Weights of a small GPT-style language model, trained from scratch on English Wikipedia: 16 layers, hashed n-gram embeddings.
Each number is 128 + 24 x the weight over its row's rms, rounded and kept within 0 to 255. Layers, rows and columns count from 0. Numbers have three digits each. The size before them is the row's rms in percent of the matrix's.

# down: layer 4 MLP down (transposed), 1280x320, rms 0.0301, rows 968-1067, columns 0-63
# up: layer 4 MLP up, 1280x320, rms 0.125, rows 969-1068, columns 0-63
down968 104:131166123168113103115157109116110148132116133128117117124087152176125122118155056140156120121117120106127142146117139080079102146147132104143130135116119131130156132116077056084141119136109164
up969 098:118144142136126119139102146162115138092115096132133152121140126150139138163103171110126146110107132131159133091123140111137082133141132119128122123134121149105125132118157140127119103118126104
down969 106:130135112088116150092114112131108129137120124137107102107177137122149145092173165119141123130145150152130129166125101190131078077089136118108095146148140100103129124118138099111124114140172111
up970 095:159127135109123136158101110147146087116141127142138118163139146169105103110139090126103161128097101116135110117171134159103104100120109141091152122143101092145131146105162130126129105137103119
down970 100:125137093060165134121156136114150112118150120043140133104142129104125140132146139119115118124127142138107125143089105107137125117165144124105131134133125129097146188171065081120130097116149123
up971 089:115131110132136152107144130121091154157137119076108129142113100144144122118146194095126116152153134128177134103193132127183094128145117101129143164137096151113136083095137113096085162150151174
down971 095:150130143098139127091132155111110150144161135128115140189146128132076126116123106182155134113170123126109093120117142130098108136141126146140102092125146129124107113130175118091131163127117093
up972 103:125134135120133111133154112109101072107101123136117103114101154122099125130127129147110100128159131138116096122122105138132149156117135112153133157103140117137102139142166137151154115131151131
down972 103:145095130165133120118168165119113144161116151144148190116117108069105122144134114102115112152123111175134130104135149117119122130140162125119135146152058110100138102155141120156194118113124114
up973 102:116154149100126090172090140135131111163120131132080146111171142166109105137116134140061087115153154115129110163136117093151136111112115089086138133110089124153133154134140147156154141075125107
down973 104:145090154118099134143111145135115185153099118183088158107135087101127070144092154132091123115158157091131094107130069117165115085147141133126155123136073110107142142114121092136103102084118114
up974 104:143156140149104117164089142149143171129154156155154131144157136116174109141122125137140085122149153154127164087092129138070129110105101107154153102159124135140148150136112121152112134147093119
down974 104:124105123157108129088190110133092114117146126134147137104142135102108126132130153186154150089171140144158115140121162111078150092173127136160122149138104094103099162142128143095169124142109149
up975 091:109100152138129135163146110101143087125117123089118171112123080116150162120114141157114164133153080146130148154129153112111158082139090128105146124102133092140102120149123122127103123164151091
down975 095:099135122162112143121159103172158109103104098153123137119143127120160150089132146121123162162132110102151103142148110119097193075094123109140125097169094103108153129123091112170105136118134097
up976 098:147082080102104101094076112163160105139158089156122103139132118158136150148156134147108092121126150141124128108130112115143125112132101106106147110141087120123103154117136128113082133087117147
down976 088:121154118113156145132122066125079119118104116136125115128102166091148128155146141143154133104126127101150131173132137128099139132164148122148131121155098159163101131157116149165129050131091184
up977 098:118142120124133148144131090161149143161128115166124158116133107111146126119109144173141161157157118099130094101135122167106080127163154125129120148138132141117114143112146097090129107139104146
down977 097:147130116125104139145143130158126108150154167138128127115142105116100130124096117124118123166138156144129125087112138130126123140127112122151153134124127123138181132087109107087152117099107116
up978 102:132128143097128138143140119139101187118161125109143122109102097152152113128158151157122082147140110140123134139125127112088109137090123186114138106123140124128103153131112124158148154108080111
down978 103:141114113134109143142143166106122134101140120077114121173078112116168147177112144173127092107125145112147186141093091097120150151124168109128139168105095123111124146127106115114147147114079122
up979 100:120110148076119092127094141135167162168122111120122127169072142136115126092096116146108068106122145171149107117132106115144173117114125138102124144123123138113092065121127156101132167136173143
down979 105:086140155112164150123087152114150153144133155129097118197110098109150136140126148129119115146104110164105155136111106103135132115130124149100164087132121087123114095090109107095076140114134131
up980 102:142125133111194130143086134124135134129130124138147128104139124123144105146123154151150137095161087138135133110112132127110138090103134150072104159145101102158084138141094147067135168114107096
down980 098:124112136174129133130116153164130102131131106114155117124095130130120141104131141139142138125125131104105186137132105121125090159117095145127126118112080157122138085119131174127113146144108137
up981 108:150145141134139126094130150100158111124111106117093084133118127099107111125125117110100113127089145121108142094101135140088150141098119162137100089159131133149100109133133165134119124174145163
down981 101:154123093125102149103133121096093172148107119132093072116155145105095098123134137159096115134108158120183145067115146145148121151161149122105172130174097150175094127105130169095097135140146187
up982 104:144131150124138136134156138120106154124125122153125116147137108122119134110125107137104109143160154169117126171122142137127113103112111171127139138093131168138117141110161103094107181135133112
down982 102:130119110155107123119135192177134142124171110144084112113108073098123085118123191080140154109160097103105178119152163139137150165125115112098097150123095136096171123113147150141103119141139158
up983 095:161102147137100136110140170120136135082158136156154103152120100111117109145145088118156131067157162120124097109177113120121107095154085122140136140122078111216107137164186135116103138092115138
down983 098:116144148122158136124107158121112148178124142120103133146131150123101115147106200058145114097112139122077132165098179095106124142101123135138174145140114102124165114091087142100114134107108131
up984 099:098138110114136150142096112101137136126106142116157152142164143106141138073185097103129092183126207114117108115128105131132106105133146099155159130117128146125115125121145118179087119136164162
down984 100:160136114168135135136109086117103137131159142128141149113114168134129159116148149103176125142187111104115166092144092138115132115172138109171155140095150182104110080116181151117143115133131147
up985 097:134103129107150128107138136133156083072139130106138127131184078094131169121084141114138144076142126093118123137121140119117144135116104156168179156089147136139105171144099142137123138122140169
down985 103:095105101126122161115169131143130153150140126136068085159129108096153144123132136168085106139139123114131106133148124111119143131143138105145160085136139160097158131120164143154117107151093123
up986 105:156139117099118088154144117152097148101094089139135130140084114086142114105130122111116149146084120153109156141136119123108093129127132124118151144091109128125117120114148124133112123160107119
down986 112:111159140155144081106145145124128172099092119131132141164138101089134146152162119142093131131117138119151130169102144130123102196118082131166149122086121134169118112126164114111091115128115049
up987 104:122152117111111142126129136163108093134124141132128152135113101129112123136130153193148149077154125126120122099118105148137148129134175126080128120180117135095111140106132112102101133127147095
down987 099:147100119118116133109075128154106127097153132132088145130140163147153138150102129129096146123169137131064086116119137158160172166144135102122103106091091092100121123128166122114099144084127082
up988 102:148141094127154149112129137078126149133122110147102133071155162147096110109092144189139173159106145146142158149124128142133130130136148077147128123128083186101139112159136139142095134133125161
down988 102:128160152176153115102098128112122079128118130097131093121150130138093095158105134138093143175113122113139128167120111179151112061097098077167127127120165112143096132146118159141151157122133120
up989 090:062106133163112198147121114139080169166134162120141151139143177098111144141127131108140164174099149105096171128123133095081162123100142135125131124128074131132110083132140131133126088087123148
down989 097:108156116133109120148133134142082114171140137124115150172121140174139121116132105101139113124130101157119101102140122118127136122108166131147107133111136128149120124145126109103141127075108119
up990 105:107105123107133122103135160107161137139112115121142138153161096121165113134151129136123130161134109128112098134075150098128175129180130089146130111128102092147168136119153136124109121109149102
down990 100:135109112129139141112100172100151087162136121134111109110165141085142163095132136088101115088167119154118140121122127157116151128138174162080126125136141147114144142120167124156143142127137146
up991 103:146107151109120132111115131100091105122128112131091129139133136151165107127111118123127127141121113101168106136123134154135145117130147107125137151113141069106144151126134110138132138093112150
down991 101:150059149149062135161136123137101145096161103092111129119120090116155145093134136143112140133120098130139158116146109140132091157162155183123107099128127119141124166095152120127099120079149138
up992 109:137125138120152127144099124142090123155135140130185158082067105137147120152142121104091124124128119115151157088136110132089115134134189143089138118143114120145132094134144118114112091106135138
down992 101:147092206135118111123136106122100102093177099098100128126137119151144129153132157163127129105139105155097128125123130134144118111137135101123140128151126129138163122155131090109135134128088131
up993 099:138129100108106123138090134135133157129125125135146127113167104125146173151130106095151134137142130163112189089177145133129111165108130163110190110064137098140138105120144150101104168163127172
down993 096:136122153085131104118095132153192138119152128151132108101098147122171105123145108094123158157115157099133166098166147072136117152131096158133086107116119077179137165122122109178111150180122137
up994 100:146100077158105109134127137111127170122121100198100179131119178140110097130110137153170082135113136113151119057133137111129162119125146149120138086142155115135129121174172118104181106128145110
down994 105:102124089127137090129121112159116135162082151109113125122130109152100111132133148127108152122120118091087109161139137151082117133125154172117124096157140117121102160127115108122131111110105131
up995 099:149145129085069164136150106089141115128113168103134161121156111115130088107171093110154110145118130141167157130124105130159112124126119164126111152126078111143140094113146120123114135124125110
down995 092:122125121161141117124100063152119097186140145140121131147150153167127121131146131109080151136134116145132140122123128132120137116125110119143156083171135084138097199116103130176075130149113106
up996 116:135126140140122085157133114137123077127126156131126139135117123173148110150134113117140129139167113103155106103140151145102157151090118174123142112134080101151103156133156127094134095114149122
down996 117:087174128109161105121053110169139131111146144154151146131070173158131100110138154121160148143110122106127143138124109145109103163140154120128152147148133157138117159171151099118113128138137078
up997 092:123086134155121121140164113131161107098106142102132133106161144179098116104106146158125155134147105199142124091117118143120119132145117119127083168152141101116147118176163102114146147124122121
down997 099:103097143135117147114137150096155145148106154132095136156108144136152174121164156121177114096171127099115141141064121130123127129124123161117137110140151104102128099093093099139116096175139175
up998 100:129132214108170149185120141108138155122122144096135134133145140123152124107163145140097117137138173173126130164126160115151120137165121108144127147090162145118115133146155105132108127142170136
down998 101:125171074120138097126124109098096161123160162153100107127147138122155103143150161112150104109136116142147168134106109152150107139106127112106149088129125082137114123093109169135177096118167112
up999 104:143146137153117117121131129142097127140177153122121187149149099109126150120139128126095108170153101112127168155144141123135145150112111096104141142128169118121124127167069109168130127125097130
down999 105:110101115117099133139120105155145148124098111138079112149163090088105145128155161164117169154153150118154241104125144110126125135127148118137171158146163148095099129164111082162130113123135163
up1000 097:121126117163107129119159140147141125113178105139155117121136110093106121114105140124107134133150147123171091116093168133111145098134108140120129136122098119144130104088125143141127175084150119
down1000 100:092132172164105151095113115150123146087108150163176136108106128120122134104131112127112108154099138161139120146115114140130125141155110128184144125162126102118158123116126098147131104107155143
up1001 100:075124157115140167143129125125155135132128123111082119107128140108140137132141177139136159122148124173096139129132161135092131141139136122179147122109090128111135137162124161144173129085128155
down1001 095:091084148149152128103123121121119123142137149135111129091108103072191146167134111148100093124130172158104145134182124175128138101097139149130125192089108115129124114154106156092187155151123144
up1002 102:136174139171107107078145112113118136157101148150096097144106094117158104128143104158111068148114128142139145139105127147091114165107139122108132145100196127092093073111103125137111061132143102
down1002 102:146161112165123113132098098128131145164088148115166155158106167113154116134128089146124164115121117117126109125168109083175106146128116125147182140106137133136111153169179110120107126111150088
up1003 112:094138122090101115111136100124097090147167158149096091122126143110084145122140127130114106102111141114146093123174138104149125094127158114163137144085108139137140113093120113143151096150149107
down1003 107:114081132166106134142068126138121128137135157116109088155097155145097089146131147135134084099118143150159121106094148137147126150155147134140128118100130132118105100125135112126170135121153109
up1004 090:137130168186139113128113123133141145142094110158127118117101109110140139099093135128123132139107118115135153134157101108133129112106164121100126154145125139138133082116112120125123163146144121
down1004 091:123104097130135149147111121143171121068120116143110153134156104105149140105114079141132141173120116154128134060109088122148149122122101126103087109160160122117076142136118109158140097116128167
up1005 096:120140119102123106153169127123165133131111111168120151120152146145134145122138104165149137129125176129117100159152116170096161119114127149130103121147180093111107160201161098144109106115107132
down1005 095:049176128097089097123141143138147102156148130148156153117106139137149132122164120110133117083113110085106053162079118126117126194121140159139097143100135120169110132141128142112127097105145090
up1006 098:121133101098081151108152087129157143098120134160136154121125134114122147120144098109162149127129160091132108145150132175153070098162102117130146162109144112118163110159088130120130133123109094
down1006 106:113135099141140151119098206115117111123158167167118124133143134098123144164169121154091177139137120137138115154146143137086080156154124104121118128101139151093154120118131132097158121109131095
up1007 101:143159115089144198156102146156134083175040183116126143135132117190141121096113141105153135110122140082152102111149107117092129106150101114107137123136098118118136126122141158143109139119167135
down1007 101:136153149097115109130144138110102168128118129104127124115125147100085123124116108132100119120116099122123124132104125102121183141135166140139107130136125158133095173147117091155114146150135139
up1008 111:085129112115098182124093114126104146163131128163137166147098139119164136075104059171158097148112116105099108117105147107142174105149101118141095120153123116110124146102153145120136159111111139
down1008 109:091135139133162119121090130144127136168110130120103119124103170067145111110081117162162133073139085147106136110121135134123135123140159124143070121144115088139104156087126108122166144069143127
up1009 100:125082140132140133167079091125154114134193155127143127136104141153144127124090144124118119087124121150121129120127139110144138129142107095112136122097060124140162119100140134160142171148138138
down1009 096:151145110135154153143177146099108114153099147106137090168138106100153133150136122113126135134137158124100119151141146152130153113134135147159078134138197131124064186134124114144127096113147163
up1010 103:136120167178134119182102136157155133183133120114126165120123109148148079059127152136120136113130117158134135105148154117137106132109106143121101135126144093141109136098104126156153122110108155
down1010 093:126142120099159111170164136102126124155175123161121146153127139095114107125130116070124108142132135167134131119151079147121152157094170115129117160156095138157119147124070123152160114103097099
up1011 101:150171119121110139112103144134158136094142130114171148124103128102104163139153108079131149112104122179146131107131114134135103140108168116107127134108189108119170126140132148143150119095134178
down1011 099:179151149097124126112133118168161091134074132079129145129107097122139115135106185124158135137065144116118101097120172093125097137125141096115128151112163135140174141174110113150139132141167166
up1012 097:125094100102105133098090134129142118159132146121123133142108136125127128124123129138169104123108120093133129135113129141095124099122151102096107110140164162084155131095125144168133107123122140
down1012 103:154109124108128197173146172132101117145134161145131107125070087122133139121157113158171116131083124122100127127159141118139119132158116138122110143122078165120106135117101144110150120152075155
up1013 103:109154151153153127135131149159111109155160099133126175113102121139086124093088190113145177164131110136147102120164133121157134146101121125123118153147102151144084143101168121102134119106155120
down1013 103:147150104144087162116118087135123133162138134122092117130166119126142104139128162119121137113112151086122130113092151115153143085135120172163092089145126113134127163173145131115121088156163116
up1014 092:146100142115155134133151122115121127146145113131144112100128125114124123169140148145133101142121141094132118132141109138157132090126121095130076167110136128155123099126162101136184099124115137
down1014 097:164117179124171139137151148119118101113129145128116172111158115115089137129122127099098172141153136110111146108136127087098117177113127128175094153114116128150149141099143094095110161125130140
up1015 108:130193139136113105128140145142115081163098161092096133115119146084092134123138125135107137133131120131165146159127101156124178118124127193120136152123102129173138122128159120097139111147142144
down1015 102:178152112107126152120170112160129070106149183135152140125108139148133113142137094107117078147128113100140119102095136135132124127179140067134123142174159105134135136126100145144145112133101111
up1016 092:115135109148151143135107121148107117126091151147126132119109168119116136114118116152119115119141078120090126117137054137137117148136126156147122107108095183121070125115131149144136126145119130
down1016 102:108073118135097107142149113121136107129117143089111138125164107174140106123118156127151155147099133144146158120136132147113142137140103086168094164122126140087171158129143105121124165213162062
up1017 100:100140143112098142092142146102101135106107139119137153114122147127143120122106135168096151123145144106168109113133149143102124186135071111172130174074120139125123130125114091101113133079140120
down1017 101:109155143139139107096153107134107149129128104112149125120127104134157134121140165125136091144182144128143128142121134147103120137151177145144128142169138183107131147157079155129089120143154121
up1018 102:110099143141130141186104126109147099132132066110112163094144116159128119076159173159127134101138114135102131118109155113161148161135202143093171108160119156167082086141094153117141137143119105
down1018 103:146126096138109113149118166130092128108148144115157109165089123134101137187078152115129100149142087120143121129152119128152090171149076138142140130132143156137137161145143106144126139170148123
up1019 101:169107103160134148162093089130146159137170130116120120139142127154085080123140195113130111146135134083141089148129111092140096149151097113126103101102146122186103148155156101124090142113133128
down1019 103:137132106114077146161107110138154138162123112129108138170107160145135159116093107126172141140147147124125119159109054108151121148101126082119107120108127107124153144092107147127120144107163119
up1020 101:129172122118131121120105143148120082127142136090138080143108106178152153160107095126122102115137107172164144110115119159080100140134094111135077157063093136115149094096145105148126107102135163
down1020 098:156163165116112146086113164056114135145156093148087122126121107124135116142125129116102086121131107118146069129115147130154144157116092135109153151162136150126135120132133135123138124109140140
up1021 104:146146145177079171147134128083167124154117175115171140126129109132152094092129101183104092127142118150142113133148104130140111117152087108130112109113134089108151083144124168136134127092159155
down1021 102:115074112106158119111172134082134112178135132119165121121124122100140116167140146143063182134153138134130085146135137143116098139105124107128117113171155126119130134125173125137134131108164090
up1022 092:134092137117133123164100141123121155123130102120125111154154095142160116129103121151143147114098113162119168171119097076105115098101163106127112150140110138147103171117133111136135136142162113
down1022 098:107161130160124136086142134126154125099089136127127136106051129145137129126104115144066102156100121099124138127153118126182104128159115143160165121120142152112134101134159136110105119149133103
up1023 108:120119109113122181132093146133117144145147174124104160154144134124159154144111123113117075138117158073103169173101077141135125155122081092120135195120130116125103141123116102143158117114157141
down1023 108:132172082092119135157144103157105142117116124140163114106099110009149113107111149148164091131107139133162164154109144128140097148147114093097102142125098116138143138088155095118138130143134149
up1024 100:119119132125110130100096180131162164167107156111108118129091127103104143133142133124165118070149152130148155154154163084082131079146138116152148090117144130140103115139146111115094139086089158
down1024 100:113140113139133133069160133115142170113132129121140108138127098149125158099110159130138152130111141109158137151127146154121173108133119144098097098129143139125138138175117134160181145116109154
up1025 105:123087131186083089143143102165126136116137065159136084149139143119106123131117118127159122128144133125114103162170081134127108140142127116096114086163155107159137113139168101131141141131146172
down1025 097:110058132136133160117117170107143122179115117119124094127107112129115135139148147125143136159108155136121142113129120117122132141108127117124088112118131107134159155112136160109141157130114092
up1026 104:124120118135114106130135140135164141171133102141106087117141135132150122171131133150157144118098138135130126118149147138130143139116116136102153105122150116102123092121111142122111093144150146
down1026 098:127114128167119142147120128136133116123093130153133148124145164142111187113108123139118100136127126105083125182131125092119124151091153147123095140120105084150081161113166150141100140193173131
up1027 103:178123130148151137123139111180132124148137069138131167126119132141124162111133113166125121139118155136141129101131091132112122152084108113108131106200110102158155177162127112160075119137104162
down1027 099:097126109124129152140092132133167165164116107094150160131110104146159111162103124159126123119159176087075125117126153107122125161104176148142111134163145138147137112160119104149127126107147093
up1028 099:101160094093120112119117133119158164130108112117134123117118156134124130098147148134088127097087093140113100108124122104127113090132103123161121178172147155154145100142125067150143178165126104
down1028 104:113132193122081122098110136122125152131100127101158149159160106151110123140152119169099136107132141145117108100103125108147143142194098170118142143133145151124169131155108120140114162176095128
up1029 100:154076136125100102142136158107147142147087122080153149130148129153158090102132093105118103067073147139160120116114112158130096139134123123176122156127126111140134156112162122105153136150134145
down1029 099:135090137136090158118136124106153120124167126133133131145119137148123148135168139152108097151151143111134100131143162119163095125122119118085121106134125134130109097126136108139148093082125150
up1030 104:096159195150145178106128147110112115099109087093124130177130145106123104108099138142126137077150102138170131098140119125122110091112159100130117122102145122126123152109124148101116121166125131
down1030 100:131111152101177143129106116154144088089148159131097102134098133081124141120116115104143095133092152089102130132189085113121145149104148138123071126164110100108098150135100150130093128142119154
up1031 096:142104087114167122100131126117186115168104098136110115150129141160162137153146169124125120072128093112149092133131131156116112149180180097146136105132122138112168108160100121089158168111078069
down1031 100:087102105116156141138152149137151103125124090107137053158147130157134144144137131109149146138132138109120080130122105090115152096130075107144099068169135111114120153117134130140136137094142119
up1032 108:089119092122173145132085079127145125101120114169108152137113153162116133115128090087168142155099109064131120146121131126120124142138156156048152108111132076109121127138124150145125114139130117
down1032 109:129113137124152140112113069109137121126128174110117165110132136121157178147117161117157131142098142115109100134133155118080168129132128082133141169127151088119096118141148122156137122102117134
up1033 101:140160111103075128093136077160140109149118130142124107133147120141106140103161124082137113130117143109082109168119118097134170162151110156158114109116145139120131138113148076178134067126159179
down1033 105:114121102110124136159110166100125139133102075129099121095145121098121118107114186153096137150125141136104110084093103107094136094141127117139161175123157143111154113170132101120128134089108123
up1034 091:119123168147073095135126101162114107132101151150121141146152132107121118165121142138109182154166137088141139108143081105128175092152124092156147133099117135128128113089118103134132087141100127
down1034 089:122092115137102112113104144094129158128095137138121111124145147162144104161095086111142106138147105151092101144138154127122118088108133125121111060112118132143137163130104118148182117125156104
up1035 102:086095128115168129115107081171137141138123136136119125136118107091143160135142094109089125140180129140125127102170104134102105132105112105136157131116100165147156140156120117120119190128109116
down1035 103:134132148099134148147086112138161113123104136125113134116150144111138126118126138075138178163133153108098110127087100138118154152141116145144148139152122104117128123160144129128109148128093116
up1036 098:122146155113109132118105107114098107087146173159154118088142131105131169138117125099109107127121103101161159103134131109067150125128158099110156110115138146153093172152099126135132156132112136
down1036 099:161105171149111092136144128144090134107150139146107151082153089149163132159122145115134117195121123110145139110142179113112128110140165147145123099141153171116118125137111118146100128137147124
up1037 101:114128122131124139135129157121150124161141116191155142089135129091159158142101107117095117102063137115153131086140165168121136095101156124130106161131114123136148137128124142114152116115121153
down1037 104:123142151168122128124149170096134127138146124118110154147133107085117160086101132145068130107088105120132135091152141123101112129096135164132099151117148163158093174167146084146131132110131131
up1038 101:156129109127109104092121154113141146098103102117156111133177188147132132086167140144099108174086156168096129094137122145104110141144100139146143140132144128181102128110164122140127145167081133
down1038 099:114144097117087143155119177130152130135114098143114128129115179145120133103107173128086145150189122117080155162178083122124103133115093121137128084108101107127079146144091112121129120151130140
up1039 091:155136083129179108160076143087120136135133121132162153125139094141133129089146150143113107130181120144127068121087159133118129143092159086132119153124145129068154073096130144168106143115077167
down1039 093:153122092136170142152100166163129101143146095124173112101115115154151127109094156137160132121121119084082151129151144112133128100119137135111129132105067158105126131127129127166116143113156107
up1040 092:146132076170068134147148154143146090141105141114141115177190131119150107098117129091130103155123140070186112132157132117100155147161163102149159143083119123101138120128120157117135128097128141
down1040 097:082158098109154123093097170132090130146112151110105125112121172102105135126200119129149194124132153139124093139143174057165115083117140148081130134172104170107139128124106094136138132162078090
up1041 097:150135113116092147148116106151107090151131123112133138131143109114129170087109177092114148125137143101125095102174169098145112154142110152129131131152113132096110132104125113139130076111141125
down1041 093:159163160134092115105105160149123104147133106133130081136136141115126143085113154121106148137093093158144142143125121094135102083111162168118130138137144121062134159119102087119152107141155102
up1042 101:067092124111147095092155118096194128157100097120122139146136101134119143117173131145095139082134107070127165139148105123117119137146119173137117170095098119174115105145120134104165110125120128
down1042 101:102163159126093153122159140141160153158143152137110153141135140138133103130112104094134131092173118132125149126119120152083102102107144166134113143088090184162181094145145061125093117096153101
up1043 095:173128136153166156113127148123132157165094121167112166170130137144117153118108172147116111116082107150187129128113091115133108089143143140164144136122110150079140109135129153083157177108152153
down1043 092:124103132120096102131121127108133119151107083144111129129167127082156112163155122112148131145156138154143117136149110140130127108099111118156127104180133147172141170146087147144127116120163175
up1044 102:062129122130127132139171126107151170133147132133108144159192129133110127137138124135134138100145132117123098168155136124139150127140159132094109166134183112128162117092178131136134134115152101
down1044 100:149159128129153128127088067144134148117087138141168134132139153112143148123104138122108142106127122119076121164135128131146144092184155142133144133129150140123146115147123093131153100095160171
up1045 111:143122139088144103125145119112096109077096162183124119132148111125114072127108139128158124162155146130124123122128125106130119179108114153098104110090139105112097111106114145123135133100139097
down1045 108:147120114141142111112116133127149114090146145136114158117139144156099140151134154120087121174125128129099156141092136089090087161142114165094140113118154125146126138069126163176113133077088130
up1046 110:121120107148103165127136087124103134164133155084142090171171128165113109124116106116169072157111077143147111106149182154110154141138121111150115105145160136118106121114114142132119141158172140
down1046 108:126209135143112154102115108177127141124120101116144114164137117161120108157083124121178096140142096112131152151109144104120157146181134131167124191092127089118094150127146159103087125147138113
up1047 111:120146101126157153140130194126128136141104112130173092118129145144137133136106119105152107145128147170147132111128114120105089113126069126158138160108173103160118135137136138159136094155111109
down1047 109:152141100124126175070144181130134148133170154114118158082180113133162122106144120141175140178135105132142161162129151102124168132160111092155130112115104133133092165118134136120118113121152139
up1048 114:114107141105117133182109065108111121192113127173086138087112141126151131139135125135121140109128092106113121138122126151066122145119091168109157116110111140136121171097145141080157147142147147
down1048 105:095108152104166149140115105120096112148086154148085110119076117148149101172116138146130171120090148110121121162114078134104108109133105137151117118109175136082145124140161157134101125139109106
up1049 097:120158107147127120133080148124130131127138086102088157117089119168153105078149125135142122143100140174120058145158093114115154140159117128121155094144129133129135138136168103111163158119139098
down1049 098:120126123119137109171141188139125111126160135106123117100134149109144161155126114141117136178138105152146116097122138131121085130137162115135144112109080132117112122156125105146136116144099125
up1050 098:066137128128114170158120160091082112135136123117117119146091118116110142152110122120154184135110142083098146145144101128127127084144131135156151144102149127105115131144108086124123143122169154
down1050 098:114130099158091107137136108144143142105144111133149125152178114101142126083159141121090161143125099132140107116148114124141113152114126141122130143116083095067110098092118105117132089100129116
up1051 095:159111142105161133129137117190100143099146110172124106128144150102088134148196130133124140133103121109136143122114165112144160145143147155130127091118094116116134121120103126127113131135092121
down1051 089:106101116108124053135120077136112119105143092107106099166114127100088118126108144127063148152108142129136128129094092157126177099119114135159153178135113103142174139140119146132124100103156156
up1052 101:158166128102099120155136127137140126103159136134171143140147139147093106143109130097080130147164160103168172164086151140137148182100138119148111152136128179082117093179109167137144130080130129
down1052 106:129159110084128124065091156151136192147118104058121150129126119122131108109102166171186149120151130122123129093166101119124139100163184096094145118108125114119138154133143083104140155194088158
up1053 114:139096113143081126188170121111128140157137110130124113108095147113116145093177128123163136152124158155132122172136104144129162106111115114106115135145121118117098113115120081159115115120091111
down1053 110:117137130118122121137171099132128112125130149146086127150108140106097119107119130098148159139108143133151126131102128132146130083172097085134125131126139126109101096101134083159128146120134185
up1054 096:139118130161134130140129100097150070087081129107112132137140168178081131119127126085161129150130164141128164131145142173106132128170128185109156145105150137136119109155147137142119126083102138
down1054 098:085154138079134136136096142108171135097185123153108115162113102074187137136136125119121156083113137158103150146135095149128171109153144131093147159171102154088099129104113167114146092134104142
up1055 095:129113157173104165107067181159152160093128127168161134125146105107123183138158133135157124147125135092126104125200143085093153074128124131123113136140119112083134136115104140115138136163136146
down1055 095:147097169187104137140136122167091101128129126186155132105132120092123157153155109134166124157140113102097134136143121130093147112065094117107113108167123146134091161090113097146119111111149134
up1056 103:170082162137097165138110150107110114088153119099124115116095104131118135143116111147107119136113179129109090118096096135111149120115123149125117109124159118130078113131149129165112139175124114
down1056 097:104114115148149121143104085097123130136105159109121137123109084134169145126105101149149113149146089138108143142119145091121110141132132147137079122130136112161132105178140126137133159112094121
up1057 100:114140150126165146117094089141075138171097126117120103110130115147122108152136121158108136113153142133122117136120100180115148100102124106146156104144150168137115143142152136146170123146108121
down1057 098:120155103131141133125179130110129133177118135134119099135107146130177084107101103125115124159130117093080166097087133106122133099125128115136180135151110128099117164097096136164150139092130127
up1058 089:149122131119128125080154141139150163122119083151119122102141140093126144120122121093122131139129116152124127166126131140103127116103133165103134093084193125083100102142121148126158117170118101
down1058 096:132164110168148107104080175085128107117101140146122120105113089112157080154126105097133130156139108144100151109156139111141132125092105119138133112110093099125096141166123109154125119188121144
up1059 102:151088138149133131132116116121107150110152123152142137108120149109147131123127140131137096113115079107100147138164143092142128125128099120112132126122109120157124100150138083128145138146140126
down1059 104:144161169133156128139122102149143126136153122097132114126115117098100129104133105140122139149132103147139091175174151169128103133109128150123155150142154155143144115131123121089142114139161132
up1060 107:084124111113181135115148148155092146105091168116145137126125139090094148122113138142092140148175055145154149123140058119116096119145149169104131146122146135148124084122145117174172176111107135
down1060 108:176143104127112143137121084114127144140170158125138127159122092112099132083170133107139077120121110151088101108135138116126070119125146142113125114147125143140091146113138124166127112120177161
up1061 094:087095110114152079165102109097120114093116135126114119104136109158152132150110137142149123144157151186124099149145106131125131131140126142132127160101117146106125121084130122151107114134162132
down1061 096:158138142141118155106119095081103128110114122155152121160098145107092134122174128097084132132107124146109107115120126112140148105137137102136114119124095160129163147080154124105135125163150109
up1062 105:142128101102160137085121088124161137168133109154098073146118150099124146129090127115128098163108113186142129150143130144092142139096111074090095149101137130128153120109126123102128130115084138
down1062 107:206109109111125112137117181152167122136094174112089130089133152104179118147105155105147084157164137117143101116122102099102137079127194079159100123113129150135102125129143121161139115102144136
up1063 097:067145139202140159161137139104134144139067100096144116163106133134143143152153181109146146142149144124165121101128148133112113128124113146141115109142100111111174131114129141111125117114127103
down1063 100:180116120092156116086093145129123122073174142124139095117173097115109147146103089156094131113096114124118123155134114149112149121134149127115145126139117125139115140149113129118152120132128139
up1064 097:155132133124146137123027133140150119120130110120108117112122091127120122104127154130133087095125139140101159153092066126149108151109148091119122108127149138118112132123145133112105149157091163
down1064 085:155149132133136134141150177115136103160109108148136103120163135135086125112096128132125140093122091127100148148131151077134112116147163158122129121097174118110139115151099110144142116169147122
up1065 105:138168132142113112175121145132139118163085095163173125115126124117150142098169130129098141129173085125115142184148105144102141087137149136148125072090117149135097134086148106110139151143124144
down1065 113:089188158143113122179127126116135084125125148151155099117116123143117120136146108124110144140133082090129118189167126136130130131121161132123133118103103131122118098159186138109085103185124100
up1066 100:114122118175111141189117140111159157173100105098104161175120119104105149144130114158103158103065144100155132143123136088099112115136141135106119121103092126097127105126117184155136153189151143
down1066 092:111114079142101126137114169170128133107175170097149115125164113162140103129163126102143117136149125069149077133074094172129126150134109117083125115125133104156153156144146155156081106164110176
up1067 092:129172158120128132130141142113124138117098129154137085097141072136121144103119097149134109064125158068114108115125126117098087128115136093157155130134092150107105152139163120109107113111144109
down1067 097:161157138128128141120136117115119137139067077189129103118102090089138104120092163141102170132100119090181135123139123142173130161072098135139126151133158147116113150115157152169155097142118157
up1068 089:117148137120091118121146078129111147109076162095114112151157123169098098107161142119126106122156190081104109085129144092118116123093117125154097098142119168123094112122145118127123157082128131